Each number is 128 + 24 x the weight over its row's rms, rounded and kept within 0 to 255. Layers, rows and columns count from 0. The size above them is the row's rms in percent of the matrix's.

# layer 5 MLP down (transposed), 896x256, rms 0.0418, rows 303-329, columns 128-255
size [109 108  98 101 104 106  90 110  95  94 103  97  98  94 106  95  99 101  95 107 110 100 102  96  92 107 102]
[[ 84 133 110 119 166 125 112 159 105 113 169  99  88  92 105 144 133 144 125 121 107 113  98 138  96 130 155 119 114 104 108 100 120  91 124 112 146 182 159 136 151 152  97  89 157 117  80 134 136  81 142 160 104 130 137 101 147 132 141 134 117 141 116 142 127 108 117 103 112 141 139 141 108 101 152 119 122 187 130 113 125 119 137 110 104 124 134 130 125 130 113  73 124 146 156 152  94  98 177 133  78 147 127 117  82 117 122 126 116 122 125 143  65 126 118 170 137 153 146 146 125 105  85 110 127 135 127 153]
 [ 82 109 162 138 105 122 199  99 154 115  97 106 142  93 159 115 102 150 166 117 108 122 127 114 143 146 149 138  87  97  78 104 141 114 128 135 135 185  97 140  90  97 156 152 108 102 121 115  91 133 108 173  90 132 139 129 117 134 121 124 135 174 138 166 172 142 117 118 147 146 117  86 125 114  99 156 134 119 144 139 123 156 172  95 154 146 146 103  97 105 117 128 141 138 122  99 145 149 116 150 144 142 115 120 123 155 142 124 164  98 129 179 100 162 169 143 116 151 146  94 142 138 121 135 131 136  96 115]
 [159  93 161 124 135 119  45  94 106 145 139 150 158 112 122 172 131 165 134 141  98 160 150 152 153 102 178 148 131 113 152 131 122  95 149 159 111 157  97 121 194 154 106 122 128 100 157  99 108  83 102 168 131  84  96 139 128 134  98 102 153 130 138  90 104 169 148 166 121 139 151 150 139 121 123 127  95 108 118 165 134 134 133 117 110 100 123  95 137 151 130 144 100 144 132 111  99  92 136  97 129 102 125 120  68 128 147 146 132 122 149 113 121 113 131 139 125 128 108 114 151 134  91 165 106 114 130 138]
 [116  90 122 161 146 111 138 125 130 135 107  86 123 143 121 142 108 131 187 120 142  93 123 125 155 163 112 150 168 154 134 131 171 120 142  64 156 155  97 133 113 105 139 117 119 106 124  99  92 164 146 138 124 155 155  88 105 125 140 106  99 137 159 124 137 129 150 128 129 105 112 141  93 119 140 169 173  92 118 107 133 120 170 119 135 169 130 123 108 159 139 113 107 126 143 143 134 138 164 127  99 130 125 115 156 150  98 124  61 118 156  97 137 123 121 118 151 138  94 112 157 156 128 126 158 139 127  92]
 [144 144  85 108 154 141 139 123 109  80 137 146 153 120 146  81 122 157 134 135 150 113 139 128  93 152 154  95 128 143 112 109 118 124 141 137 110 183 134 121 103 116 136 134 143 132 166 110 127  66 135 112 101 104 156 105  97 128 122 109 106 120 104 118 139 121 122  94 143 135 137 162 124 131 139 115 124 141 151 117 134 103 138 113 134 119 122 147  88 120  84 103 145 124 134 118 108 156 126 127 153  76 136 137  97  81 126 148 149 132  83 133 107  94  80  94 114 116 135 115 102 110 115 118 103 178 128 127]
 [144 129 125 108 138 167 114 148 142 137  89 154 138 128 140 130 142 148 146 129 133 135 130 161  87 113 183 138 160 127 122 118 152  73 200 135 137 161 144  77 108 127  88 132 138 124 127  92 159 119 124 138 160 106 103 113 105 120 122 116 168 140 134 165  89 111 116 133 118 150 121 101 135  87 143 126  92 147 104 134 133 141 103  97 115  99 167 171 112 139 110 104  99 162  85 132 126 119 122 128  82 132 143 165 124 143 117 113 108 125 118 159 153 138 166 102 191 135 123 129 136 116 140 146 160  70 105 120]
 [100 139 115 128 127  92 104 123 116 135 108 155 166 112 120 153 149 119 112 101 118 163 102 136 168  73 116 161 122 124 133 137 181  84 154 108 127 112 130 102 117 150  64  98 137 118 142 174 158 152 140 152  78 160 121 116 124 122 138 137 120 113 145 137 141 146 105 112 117 136 149 110  92 103 151 162 114 159 133 112 132  64 129 136 143 132 122 151 107 122  86 152 123 143 118  99 140 153 164 110 183 101 124 138 130 111 130 194 128 143 165 130  78 166 119 203 141 170 130 157 124 129 122 150 131  89 114 114]
 [144  87 110 144 134 117 117 174  79 142 104 166 151 131 115 157 102 106 150 126 120 134 134 113  85 177 110 121 126 105 136 116 161  62 130 115 112 113 126 104 141 115 103 158 122 127 149 106 161 142 146 155 151 166 109  75 112 137 136 115 130 112  90  93 133 133 131 138 133 126 116 125 135  87 116  94 134  78 102 135 118 132 144 122 144 154  88 106 105  85 140  94 144  85 164 141 127 131 120 170 129 161 118 126 119 122 148 134 138 136 123 115 164 148 121 159 140 113 113 137 118 103  94 126 151 102 112  96]
 [154 154 146 103 143 151  86 152 106  96 122 113 126 129 109 123 129 150 110 187 154 130 132 131 150 132 127 118 102 210 138  92 109 146 142 112 150 112  83 149  98 108 136 146 107 113 119 127 134 125 109 125 146 159  83 107 104 124 150 120 138  99 102 137  84 143 139  88 162 138 137 140 145 117 128 111 128 173 125  94 157  94 122 132 115 123 123 139 124 184 129 147 142 108  62 172 116 148 113 113 173 126 120  77 131 149 122 119  98 124 137 136 125  94 100 133 113 137 127 145 115 103 110 120 113 108 119 152]
 [158 135 138 137 125 132 112 122 123 135 129 151 131 152 152 132 121 112 168 163 169 108 100 125 168 126 163 148 156 149  49 125 108 121 143 110 114 144 114 118 128 153 126  92 120 146 148 103 137  95 107 133 100 147 174 119 166 139 153 117 184 117 120 134 113 120  97 102 134 121 137 153 109 173 107 145 119 106 119 154 117 104 119 101 159 137 139 155 119 126 143  90  99 175 162 135 124 155  98 113 155 151 150 119 145  87 141 104 142  97 119 137 112 132 140 127 151 135 114  78 111  95 120 123 119 107  72 130]
 [117  95 164  89 115 118 123 109 103 128 141 121 136 111 107 138  86 150 139 116 151 128 120 113 139 118 107 123 137 141 125 142  90 112 126 104 143 117 110 109 101  93 153 157 150 113 133 137 109 118 166 127 129 123 142  87 113 146 115 119 107 112 107 130 124 137 116 101 112 104 102 149 121 136  90 133 120 106 141 115 125 132 176 157 152 178 130 124 137 109 132  81 132 136 136 134 128 112 146 130 143 126 118 119 126 110 122  73 135 127 107 113  84 160 139 165 127 118 155  69 117 159 119 139 164  96 137 164]
 [104 134  92 110 113 139  99 151 112 117 157 147 101 133 169 123 102 127  69 141 117 107 126 103 107  98 109 140  96 119 121 155 105 138 140 121 128 136 114  82 111 105 155  94 121  92 117 131  72  92 102 103 153 167 115 107 133 108 154 128  84 106 123 143 113 129 123 126  84 186 186 120 117 120  98 118 119 135 130 160  91 122  95 132 117 142 163 129 162 100 152 122 151 111 153 175 121  99 106 120 155 104 111 123 154 142 109 104 136 120 112 127 115  84 140 148  81 120 121 122 109 126 131 116 116 119 107 138]
 [173 150 142 148 165 118 139 127 111 170 153 146 114 153 152 131 123 127 103 120 144 157 111 103 133 110 145  91 135 101 181 156 119 144 113 101 148  90 113 121 162 130 170 155 161 107 162 135 129 137 106 109 119 120 136 167 139  80 136 117  81 135 107 127 151 165 109 127 126 107 151 110  92 198 130  96 120 145 141 111 138 110 106  85 117 154 132 104  83 157 129 134 136 118 152 127 135 122 180 161 166 124 129 132 135 161  93 136 160 140 183 109 146 154 107 103 102 122 143 134 166  75 143 122 126 117 176 100]
 [133 141  93 158 137 129 114 143  99  73 173 167 132 100  97 103 143 127 120 124 108 112  94 140 141  90 144 114 129 135 121 126 103 146 114  84 107 128 136 102 133 160 175 113 126 142 132 133 101 141 120 111  99 117 115 113 161 157 128 105 116  79 136 165 169  81  88 114 133 114 114 121 137 139 125 115 103 120 145 105 143 133 147 108 167 136 127 116 128 125 160 117  89 126 128 100 146 176 119 143 166 112 131 121  85 162 111 124 140 121 110 157 110 152 133  94 138 120 158 121 104 117 114 158 141 156 104 143]
 [107 150 129 163 117 145 102  96  92 124 114 114 148 141 114 101 134 106 121 127 116  91  76 127 129 121 196 134 102 150 121 137 166 159 116 121 129 111 143 126 160 128 163 101 118 107 104  96 113 125 118 119 136 148 140 105  99 107 136 103 170  99 116 155 128 148 119 158 110 145 174 111 118 120  98 127 179 115 194 120 105 149 102 100 126 130 125  98 113 129  84 135 144 171 151 126 113 155 165 122 143  97 136 108 130 149 118 140 168  90 106 146 138 124 142 124 145 110 101 141 120 184 123 109 118  89 159 130]
 [132 109 126 137 119 121 112 129 140 128 129 150 120  98 141 103 119 167 121 125 194 128 110 103 158 119  75 103 122 119 161 127 139 121  87 143  94  98 180  92 128 136 127 109 134 142 113 147 127 145  78 132 145 106 133 124 127 133 111 178  97 110 143 113 149 101 158 107 141 131 122 152 124 138 135 120 134 121 155 105 128 136 125 156 124 121 107 110 116 107 142 135 124 140 157 139 139 111  92  77 127 110  91 141 104 125 119 118 110 125 115 106 129 146 161 157 102 144 145  82 132 114  92 121 119 112 149 135]
 [122 121 102 130 129 150 172 152 155 135  93  97 117 166 158 138 121  97 146 124 140 122  99 109 117 152 152 110  82 152 130 156 119 155 180 114 136 151 134  69 156 143 101 123 144 140 104 161 141 146 144  98 148 127 101 185 150 133  85 139 157 144 113 101 157 133 142 101 112 101 124 112 115 106 124 114 120 137 136 146 147  97 122 107 177 121 149 157 129 144 132 159 127 146  95 110 156 114 120 144 103 170 148 119 140 121 108 125 108 107 139  83 122 121 132 105 148 112 120 126 123 156 116 179 137 150 134 128]
 [110  77 111 111 113 119 143 156 127 113  83 114 117 140 132 136  71 147 119 103 132 136 134 140 107 178 115 130 132  91 125 120 118 115 136 137 149 124 138 163 116 119 183 149 103 157 135 124 130 121 135  97  92 138 136 129 124 154 139 124  92 131 128  94 106 126 122 162 131 157 133 109 106 161 100  99  94 133 151 122 146 157 120 114 120 110 155 130 127 134 146 117 154 141 110 135 144 152 132 175 127 102 146 143  97 115 121 124  80 115 174  88 138 157 106 147 128 167 130 154 105 111 104 111 128 104 104 135]
 [143 157 154 100 120 172 165  84 116 143 153 183 166 150 125 108 127 100 139 124 168 123  96 126 139 160 155 108 137 123 151 160 107 127 126 114 160 126  89  87 106 128 152 129 136 143 107  83 194 141 131 141 146 144  79 140 119 118 118 112 150 110 135 155 139 134 136 121 106 114 155 129 120 124 134 142 131  91 151 110 139 116 164 138  81 144 144 117 118  89 119 132 125 178 145 143 110 126 104 137 144 152 111 118 123 150 128  86 106 143 104 121  86  92 134 145 104  83 112 116 136 112 125 116 123 114 156 142]
 [137 122 160 126 108 142 136 102 124 144 145 110 158 114 135 106 106 109 145 117 135 108 135 116 162 119  79 136  90 105 115 163 109 178 101 137 136  87 116 109 147 101 114 144 131 148 124 139 115 184 118 140 123 147 158 174 105 103 110 135 138 109 156 155 125 151 117 124 120 141 143 206 103 134 124 170 158 150 109 150 132 136  92 109 104 145  36 107 141 124 122 148 141 107 107 128 148 134 115  80 156 132 127 117 119 105 124 149 101 105 106 113 111 162 123 160 138 166  82  78 105 128 153 119 152 141  65 126]
 [132 144 135 119 148 122 136 156 154 158 130 145 137 116 110 110 129 144  96 136  94 107 121 143 105 114 125 177 164  99 169 111 132 112 163 131 142 152 157 153 123 128 112 137  87  94 118 126 174 109 149 148 138  97  95 163 121 114 113  94 154 158 128 129 140 127 107 162 156 159 147 151 147 161 128 122 136 109 113 148 106 103  94  69 139 116 117 107 151 156 127  99 107 166 111 112 161  67 136 120 157 178 103 106  97  91 131 100 133 174 149 188 141 144 169  83 136 106 126 112 149 114 105 192 105 136 116  70]
 [146 167 144  84 145 161 170  85 137 138  83 146  86 123 123 193 117  75 153 131 141 148 157 102 139 128 161 135 103 154 142 123 138 128  92  94  94 141 121  91 113 153 153 135 135 120 134 171 146  91  75 115 111 150 147 128 129 128 133 120 146  88 159 141 104 124 169 134 124 127 139 116 108 127 153 152 148 106 107 101 135 113 163 134 114 143 166  94  92 168 125 154 157 129 153 149 149 100 185 107 122 117 161  86 170 113 127 140 161 167 166 111 103 149 131 122 131 122 114 131 107 145 121  97 108 141 169 147]
 [127 126  90 109 106 133 158 120 119 170 166 123 127 117 102 141 131 143 131 151 158 147 136 132 125 127 113 137 135 155 130 124 128  96 159 114 176 114 131 167 152 165 137 137 131 135 127 158 147 153 127 123  75 130 127  80 190  99 185 101 136 115 123 132 157 109 119 143  97 134 150  96 135 148 155 144 115 125 124 146 184 111 128 107 119 122 141 140 177 179 136  95  95  69 108 112 136 158 141 124 143 126 119 141 143 135 130 169 153 125 104 142 124 147 138 117 108 130 105 145 104 128 142 119 142 132 114 142]
 [139  84 138 113 109 148  87 136 143 151 157 140  99  84 117  94 126 130 110 122 112 117 163 156  76 100 120 122 124 114 145  96 116 144 119  80 160 110 124 154 130 157 103 132 122  93 149  82 116 144 126 103 136 142 101 130  85 123 138 115 188 145 157 176 119 127  89 170 120 139 129 161 108 104 106 107 147 152 144  98 126 134 132 130 122 120 147 103 120 120  89 120  94 104  86 150 132 129 118 108 149 143 166 153 122 135  93 130 107 181  86 140 106 102 163 117 184 162 107 132 131 102 106 100 123 142 120 133]
 [146 116 129 113 142 147 143 132 124 113 164 156 116 117 119 149 152 173 137 114 120 155 157 105 150 131 143 123 167 137 110 101 147 149 112 120  97  84 133 133 118 150 150 118  86 175 129 165 132 143  59 110 102 121 127 114 118 131 139 126 128 129 106 126 146 116 114 119 136 115 130 137 117 133 124 113 110 125  86 123 155 175  93 147 142  64 138 138 123 139 136 127  74  72 123 108 118 131 122  99 142  90 120 103 144 135  84 128 110 110 124 110 111 113 129 133 103  90 160 115 124 124  98 114 121 162 121 126]
 [129 136 130 110  88 131 146  74 157 132 154  93 114 127 141 115  84 123 133 135 124 151 102 138 150 130  69 130 166  93 190 110 117 133 175 165 119  78 129 169 178 118 141 150 137 129 135 140  91 143 112 124 105 104 174  97 142 139 145 124 109 122 166 195 155 140 120 110 151 161 105 159 146 112 108 152 106 116 131 111 146 132 142 109 114 142  99 127 151 140 176 172 133  80 126 135 148 118 179  99 111 106 128 151  85 110  94 110 120 123 101 130 129 149  58 104 154 117  96  79  78 108 143 103 146 147  90 146]
 [ 94 175 153 156  77 124 168 107  97 175 119 133  96 142 138 152 115 124 114 123  93 149  66 130  88 137 125 140 155  79 143 118 119 122 160 128 144 110 116 160 104 159 133  96 115 118 132 112 119 142 134 147 137 163 150 138 163 145 133 122 138 170 126 128 143 155 118 151 140 139 111 134 138  69  73 164 141 131 144 109 136 169 111 137 145 138 133 131  97 164  81  90 144 148 121 118 108 132 147 157 110 113 145 167 123 108 164 118 157 162 148 158 140 123 155 119 137 111 135  81 116 154 155  83 149 113 143 134]]
# layer 5 MLP up, 896x256, rms 0.0602, rows 304-330, columns 128-255
size [106  96 102 104 104  89 106  98  97 102  95  99  91 105 101 101 106 101 104 111 103 106  97  97 107  99 101]
[[124 105 110 145 147 132 114 152 155 167 115 115 135 149 163 109 133 132 161  91  90 119  71 123 156 106 108 137 108 115 108 164 150 166 132 149 124 168 143 127 131 108 180 143 150 136 135 128 136 163 128 158 158 176 143 161 140 149 151 113 124 111 124 163 128 171 118 151  78 166 113  99 147 130 117 120 114 173 120 135  76  90 146 151 139  85 105 126 100 149 129 163 120 141 119 137 106 109 121 155 124 106  93  92 170 135 117 134 150 100 126 158  80 107 164 103 120 164 172 103 133 133 159  97  92  94 116 170]
 [125 143 107 110  93 116 112 139  96 108 138 157 168 175 114 168 129 157 119 113 137 111 150 128 143 107 141 119 135 116 153 111 128 105 199 122 150 119 155 135 127 176 108 122 138 165 161 112 130 178 156 104 121 114 137  97 161 156 117 100 113 146  88 109 107 172 127 133 107 133  98 134 143 122 129 142 131 142 115 143  89 170 143 132 115  87 110 113 152 122  85 147 152 137 127 134 114 109  77  89 103 147 115 105 101  93 135 138  94 132 125 127 104  87  73 124 139  96 137 144 128 106 122 104 109 138 119 170]
 [113 152 112 145  82 154 107 154 132 124 166 107 154 121 149  99 138 130 129  96 125  40 119 128  81 174 101  74 151 135 131 146 148 121 147  80 134 109 143 130 107  94 147 118 124 117 148  58 118 140 118 126 130 148 149 115 146 118 166 168  93 117 135 142 138  82 157 150  97 138 137 140 129 118  96 165 124 139 110 115 108 103 127 120 129 122 111 112 126  96 121 130 133 115 142 147 127 108 118 104 125 125 117 130 146 155 160 109 103 101 121 134  96 140 136 104  93 134 134  87 151 145 141 123  94 120  83 143]
 [ 90 125 105 143 132 120  88 114 203  92 116 140 129 132 154 105 116 108 131 108  93 138 135 130 161 153 107 147 106 142  55 117 160 115 113  93 118 114 167 133 102 117 154 140 141 141 107 134 100 106 155 191 100 151 106  79 131  99 132 129 129 127 119 126 144 140 127  88 130 129 119 117  99 157 110 109 110  98 112  99 107 151 140 154 104 158 133 145 137 106 137 108 183 188 136 139 137 109  87 172  87 105 124 105 132 178 131 148 128 125 113 112 122  81 154 138 106 158 129 147 114 123 100 104 102 146 138 105]
 [153 158 137 159 107 175 132 132 179 178 164 144 139 134 141 145  83  84 141 101 131 142 110 169 130 171 132 123 144 165  90 104 163 165  96 131 139 109 123 160  88 117 197 150 136 133 151 128 136 116 177 108 144 107 105  88  94 104 132 104  89 140 110 148 123 131 138 130 125 181 103  99 103 162 100 118 142  97 124 111 139 120 151 160 102  76 119 123 102 110 102 121 152 145  98 124 143 142 101 141 120 152 119 107 108  90 161 160 136 113 117 138 135 127 120  99 128 145 124 133 137 141 115 122 134 167 122 146]
 [142 129 107  87 179 131 133 135 136 139 195 165 134 128 157 141 137 136 128 103 124 151 124 127  90 113 101 130 121 179 132 106 147 113 139 120  96 103 142 132 147 141  96 154 135 131 153 114 127 153  99 132 126 167 147 128 195  90  89  99  95 158  96 139  95 160 160 167 115 136 121 121 125 107 137 133 136 146 134 158 127 133 125 165 134  67 127  95 149 164 107 136 148 161 163 112  86 151 104 127 169 145  84  98 149 140 142 108 103 151 158  94 103 110 103  97 108 138 159 111 126 143 100  86 105 131 105 114]
 [126  93  66 143 126 137 111 170 171 163 170  93 167 125 178 116 157 112 129 162 141  79 181 155 159 135  98 141 136 143  85 117  73 112 143 152 161 137 132  96 115 150 141 149 126 172 147  90 128 124 138 161 149 162 100 147 157 128  80  87  90 114 139 125 144 139 156 120 124 127 152 116 128 134 126 121 141 111 110 132  84  78 136 100 167  95 155 112 103 151  90 111 142 129 111 133 137 144 107 143 125 139 109 122 127  74 148 118  87 141 115 109 105 113 133 104  90 117 132 119 135 103 105 141 155 127 140 143]
 [ 90 113 123 131 126 149 137 133 173 134 155 102 149 141 164 148 157 138 123 154 129 153 101 138 140 194 138 148 155 118 114 163  95 108 141 113 137  72 156 160 103  91 149 117 125 139 126  89 124 113 131 124 118 104 129 123 113 138 138  96 143 140 173  84 115 119 123 139 117 139 108 139 161 169 134 135 134 127  89 104  95 177 155 151 159 106 151 129 131 148 111 176 150  88 123 106 117 147 136 146 122 116 104 102 156 107 117 126 107 126 145 186 104 110 143  74 104 132 121 151 142 139 114 133  84 115 113 158]
 [143 127 169 117  99  92 146 127 160 138 109 112  78 111 123 111 160 110 154 154  90 127 127 143 109 147 112 124 149 109 100 145 101 123 183 105  86 113 159 136  94 105 128 122 134 132 115 129 148 101 123 114 149  82 175 140 172 150 167 171 141  98 161 125 108 147 131 131 158 149 141 102 140 147 100 147 147 115 129 122 129 122 134 118 144 147 122 157  98 101 120 103 151 162  94 134 102 120 146 124 110 140 187 158 118 102 155 134 148 159 109 137 116  64 130  55 144 141  99 112 121 113 104 127 153 126 177 140]
 [154 100 130 115 119 134  86 147 133 109 141 140  68 119 136 123 100 106 110 130 123 106 152 113 160  77  83 101 155 103 173 130 107 149 118 143 157 105 131 151  73 121 167 135 162 129 153 117  87 138 141 137 113 125 164 136 131 110 128 147  92 146  81 153 156 140 160  95 113 129 121 146 104 133  97 117 136 134 103 142  96 140 172 134 126 115 104 126 169  94 163 140 135 107 124 109 140  98 168 134 102  82 156 120 136 120  93 119 126 153 159 126 161  80 123 143 105 118 145 126 158 146 155 108 138 168 103 133]
 [ 99 129 119  95 127  96  97 130 137 149 100 172 117 134  80 121 151 147 128  88 131 102 181 177 118 129 116 126 107 166 127 147 112 141  88  90 114 137 144 161 148 115 151 117 117 165 143 103 113 119 122 120 114 162 113 162 113 102 155 159 127 109 112 134 155  94 110 142  85  90 108 117 115 128 118 140 107 126 135  99  99  98 128 123 165 113  98  95 149  96 158 132 117 109 119  91 125 119 131 156  71 167 148  60 127 149  92 148 138 136 148 136  94  80 110 119 112 103 131 128 122 143 141 168 125 130 101 140]
 [119 157 127 102  72 114 117 127 142 103 125 138 188  87 115  96 122 154 141 123 105 113 163 139 131 151 111 118 119 128 117 145  94 107 125 111 110 135 126 133 105  87 143 152 125 137 175 114 157 162 164 157 137 135 111 114 153 101 109 102 148 126 113  75  91 121 109 108 127  90 134 128 163 113 165 135 137 124 124 123 107  95 155 156 150 149 138 113  98 142 107 116 166 150 109 155 144 146 112 169 122 102 139 137 114 129 167 136 150 141 144 140 112  91 118 162 114 133  90 124 161 136 148 126 115  87 134 153]
 [ 91 161 118 119 124 139 119 131 148 101 106 126 151 101 115 114 148 114 121 142 113  65  99 156 185 161 122 115 152 128  94 151  68 107 150 107 138 138 144 163 132  78 131 166 104 102 120 103 129 163 104 140 115 128 149 147 114 148 112 142 123 148 151  96 112  98 124 115 149 167 134 159 137 115 124 156 124 159 171 118 131 138 109  98 130 101 135 101 142 146 100 109 161 153  97 138 134 106 139 110  79 104 164 119 128 105 191 108 141 113 121 100 180 105 152 115 142 140 143 102 121 131 160 116 103 120 173 119]
 [115 149  75 131  67 125 116 187 123 122 120 127 136 126 118 103 135 123 152 129 117 101 127 119 154  86 105 116 103 131  86 162 110 106 137 147 159 119 139 132 126 147 102 142 138 135 133  65 164 161 138 136 107 108 120 154 145 100 134  89 122 144 125 123  78  93 138 164 117  90 137 121 129 182 154 102 123 129 144 131  81  94 101 126 148 138 101  86 138 141 142 128 122 127 132 113 105 118 116  91 148 119  99 164 134 131 171 146 122 148 118 168 142 126 118 144 151 116 127  84 115 153 139 116 134 137 163 151]
 [142 177 113 159 156 116 123 179 127 100 179 137 137 117 121 144 120 114 107 115 139 120 106 107 111 126  99 162 162 147  98 113 126 113 135 127  85 128 168 116 160 100 127 109 201 115 150 119 130 155 159 168  94 153 111 149 122 119  96 143  67 133 141  93 117  83 136 129 142  95 141 131 121 148 140  89 158 142 102 140 138  72 118 133 184 140 125 109  96 129 127 166 110 145  97 128 134 116 128 126 120 118 102 136 110 143 167 114  73 119  83 135 151  99 146 152  75  89 105 148 126 160 133 118 107 123 132 151]
 [148 162 154  81 144 142 142 149 128 107 149 133 125 121 144 118 128 165 143  84 116 139 114  93 147 107 119 121 138 142 110 118 113 104 150 138  86 132 137 153 103 103  89 131 117 113 148 126 119 111  82 131  86 156  96 139 174 106 126 136  83 131 121 119 123 121 172 114 125 138 147 110 110 116 159  93 110 127 118 103 147 123 136 119 109 125 112 125 162  69 157 126 130 123 102 171 151  94 121 127  99 127 160 142 137 107 166 165  92 117 118 105  73 106  92 153  80 137 198 169 143 141 129 122 137 108 129 161]
 [164 127 134 125 111 124  86 114 102 133 135 106  52 128 126  83 119 144 157  94 138 130 101 135 147 138  94  98 170  97 116  94 123  79  94 143 113 147 165 131  90 124 140 143 114  79  98 131 129 102  87 145 143 134 136 122 150 142 123  85 128  97 158 129 134 135 137  85 134 116 132 120 105 134 117 137 152 144 160 150 133 158 143 157 110 109 145 151 167 131 109 163 113 165 119 135 158 103 133 138 132 141 163 142 121 154 103 142  94 118 118 128 127 125  99 123  91 101 109 150 137  83 177 122  84 134 111 124]
 [127  91 100 116 147 155 116  88 128 107 113 118 116 137  93 152  83 118 161 156 109 151 119 159 144  86 101 165 110 140 123  82 111  96 106 109 128 140  94 114 135 155 123 127 120 149 162  97 109 123 131  99  79 124 155 141 141 107 150 175 131 112 187 131 146 131 102 115 156  69 134 137 106 129 129 130 142  70 120 155 130 146 136 118 126  95 148 125 169 116 145 104 143  96 143 119 135 102 104  96 128 141 141 165  96  69 117 144 144  87 118 130 158 110 130 137 136 140 111 133 147 124 108 114 110 119 111 173]
 [113 125 106  87 177 145 116 142 129 167 112 154 131 126 101 146 120 155 134 132 146 129 104 100 121 114  83 159 130 159 150 114 110 145  87  92 115 130  88 125 153 108 139 152 160 140 144 130 170 104 124 147 102 157 123 120 130 100  67 161 144 153 138 115 147 106 138 139 122 117 102 127 127 168 154 139  79 130 128 178 105 172 154 129  98 131 135 129 160 120 123 148 182 113 117 174 124  78 148 125 153 157 139 141 124  95 164 130 123 121 150 118 116 127 124 106 131  90 109 154 102 144 133 117 152 139 145 126]
 [148 159  85 108 156 124 142 142 176 159 145 124 113  97 147 103 162 164 114  80 112 116 118 118 111 161 155 170 153 133  92 113 131  73  78  82 146 159 145 120 147  96 128 109 183 148 128 134 149 125 146 115 112 107  74 148 146 154  84 123 126 112 135 114 163 115 120 108 113 123 101 128 119 167 126 114  94  94 112 115 128 163 108 137 124 132 133 115  90 132 138 107 154 118 164 141 138  78 102 148 149 152 127 155 165 141 169 143 149 162 121 169 122 101 157 130 152  92 105 123 133 130 133 182 120 168 103 128]
 [159 179 155  96 142 147  98 134 129 102 133 139 131 189 137 110 136 114 139 140 132 102 105 170 106 133 113 155 120 156 140  87  89 124  73  87 101 125  75 147  88 195 124 102 158 115 147 172 138 136  88 140  70 144 115 125 117 180 141 151 155 168  80 132 141 142 107 125  95 128  99 165 144 111 109 114 136 155 131 172  81 146 107 131 111 118 132 121 163 116 116 104 181 108 128 110 147 120 117  99 113 119 123 128 114 131 146 118 111 121 166 162  78 140 113  81 142  97 111 118 103 120 109 141 137 136 102 141]
 [153 158 107  74 143 135 118 105 136 124  98 142 101 121 111 123 125 128 175 107 142 123 169 113 124 146 136 186 150 117 134 121 102 116 171 130 110  86 140 145 143 132 135 148 168  91 103 121 122 132 133 124 124 172 152 157 132 116 160 102 102 106 120 121 133 157 126 103  96 162 145 114 129 113  96  95 103 124 108 140 174 127 150 112 122 144  99 131 158  91 140 152 120  95 108 117 110  95 109 145 132 110  95  73 131 165 167 116  99 116  78 100 139 106 131 108 118 140  96 180 104 113 134 143  86  79 119 194]
 [166 171  95  92 165 112  96 165 131 118 101 156 100 134 115 125 117 152 107 142 112 133 114 144 152 106  98 136  98 156 164 148 128 105 118 133 153 136 126 142 134 151 149 141 133 158 148 145 131  82 119  96  95 125 134 137 120 113  87 147 153 116 140 145 164 115 126 106 107 106 137 111 136 153 117 101 108 144 129 141 118 115 168 148 149 160 138 109 154  92 144  99 113 124 101 112 129 104 146 104  79 104 145  88  87 155 138 136 172 129  96 115 118 144 122 115 106  89 142 114 141 133 157 110 127 155 140 115]
 [ 88 116 161 102 125 156 136 124 154 116 141 148 112 151 157 111 143 109 131 130 190 145 166 113 134 149  79 122 122  90 127 144  87  83 123 155  87  92 161 125 106 107 103  82 154 106 103 107  75 114 100 114 123 152 110 127 100  81  60 123 179 131 133 144 158 120 143 135 156 156  95 159 163 155 134 154 109 135 114 107 129 120  99 141 123 137 111 109 148 112 127 101 108 118  95 160 133 109  89 163 154 116 125 113 107 136 131 145 179  99 152 108 109 142 132 101  96 145 123 136 152 127 178 128 103 114 115 130]
 [120 110  76 134 130 126 128 185 142 152 109 119 120 155 161 109 106 118 155 143 168 140 157 105 164 125 149 178 164 130 152 128  93 148 152 168 111 131 112 117 140  91 121 167 158 101 136 136 135 165 172 117 104 109  84 118 114 113 150 107 115 109 143  99 145 113 151  99 126 131 104 132 122 126 125 120 146 128 143 112 154 118 126 117 102 137 135 107 128 162 179 133 170  90 148 118 151  99 119 104 122  90 140 152  92  88 135 170 167  99  84 130 139 132 158 131 136 134 104 108 111 155 102 135 170 139  66 119]
 [110 101 126 122 125 151 146 121 135 156 136 135 111 172 142 155 100 119 136 145 156 122 145 130 140 127 133 140 175 119 141 142 127 113 128 167 114 136 137 174  99 144 108 145 117 105 112 148 121 126 117 138 128  99 151 112 130 156 162 133 137 127 113 116 142 138 145 141 166  92 153 102 131 145  97 126 123  94 129 150 159 102 131 159  80 128 142 123  91 169 148 129 121 136 117 118 139 127  67  92 101 145 138 118 112 126 161  88 131 161  90 155 135 136 151 107 107 163 112 122 147 111 118 124 124 145 183 139]
 [ 87 134 139 100 101 152  96 109 130  99 116 116 151 143 108 130 181 166 131 114  99  83 169 127 160 130 109  99 186  87  95 129 134 146 121 120 115 109 134 125 135 107 164 133 154 139 111 134 116 150 106 178 119 154  87 153 110 146 107 134 118 106 141  91 124  85 153 107 133 152  92 129 123 143 142 166 122 142 112 108 119 100 135 116 140  99 135 133 124 112 113 108 152 151  81 128  76 140 125 134 112 121 131 177 149 119 145 157 149 122 143 145 133  97  98  70 162 156 137  77 120 146 177  93  84 140  77 146]]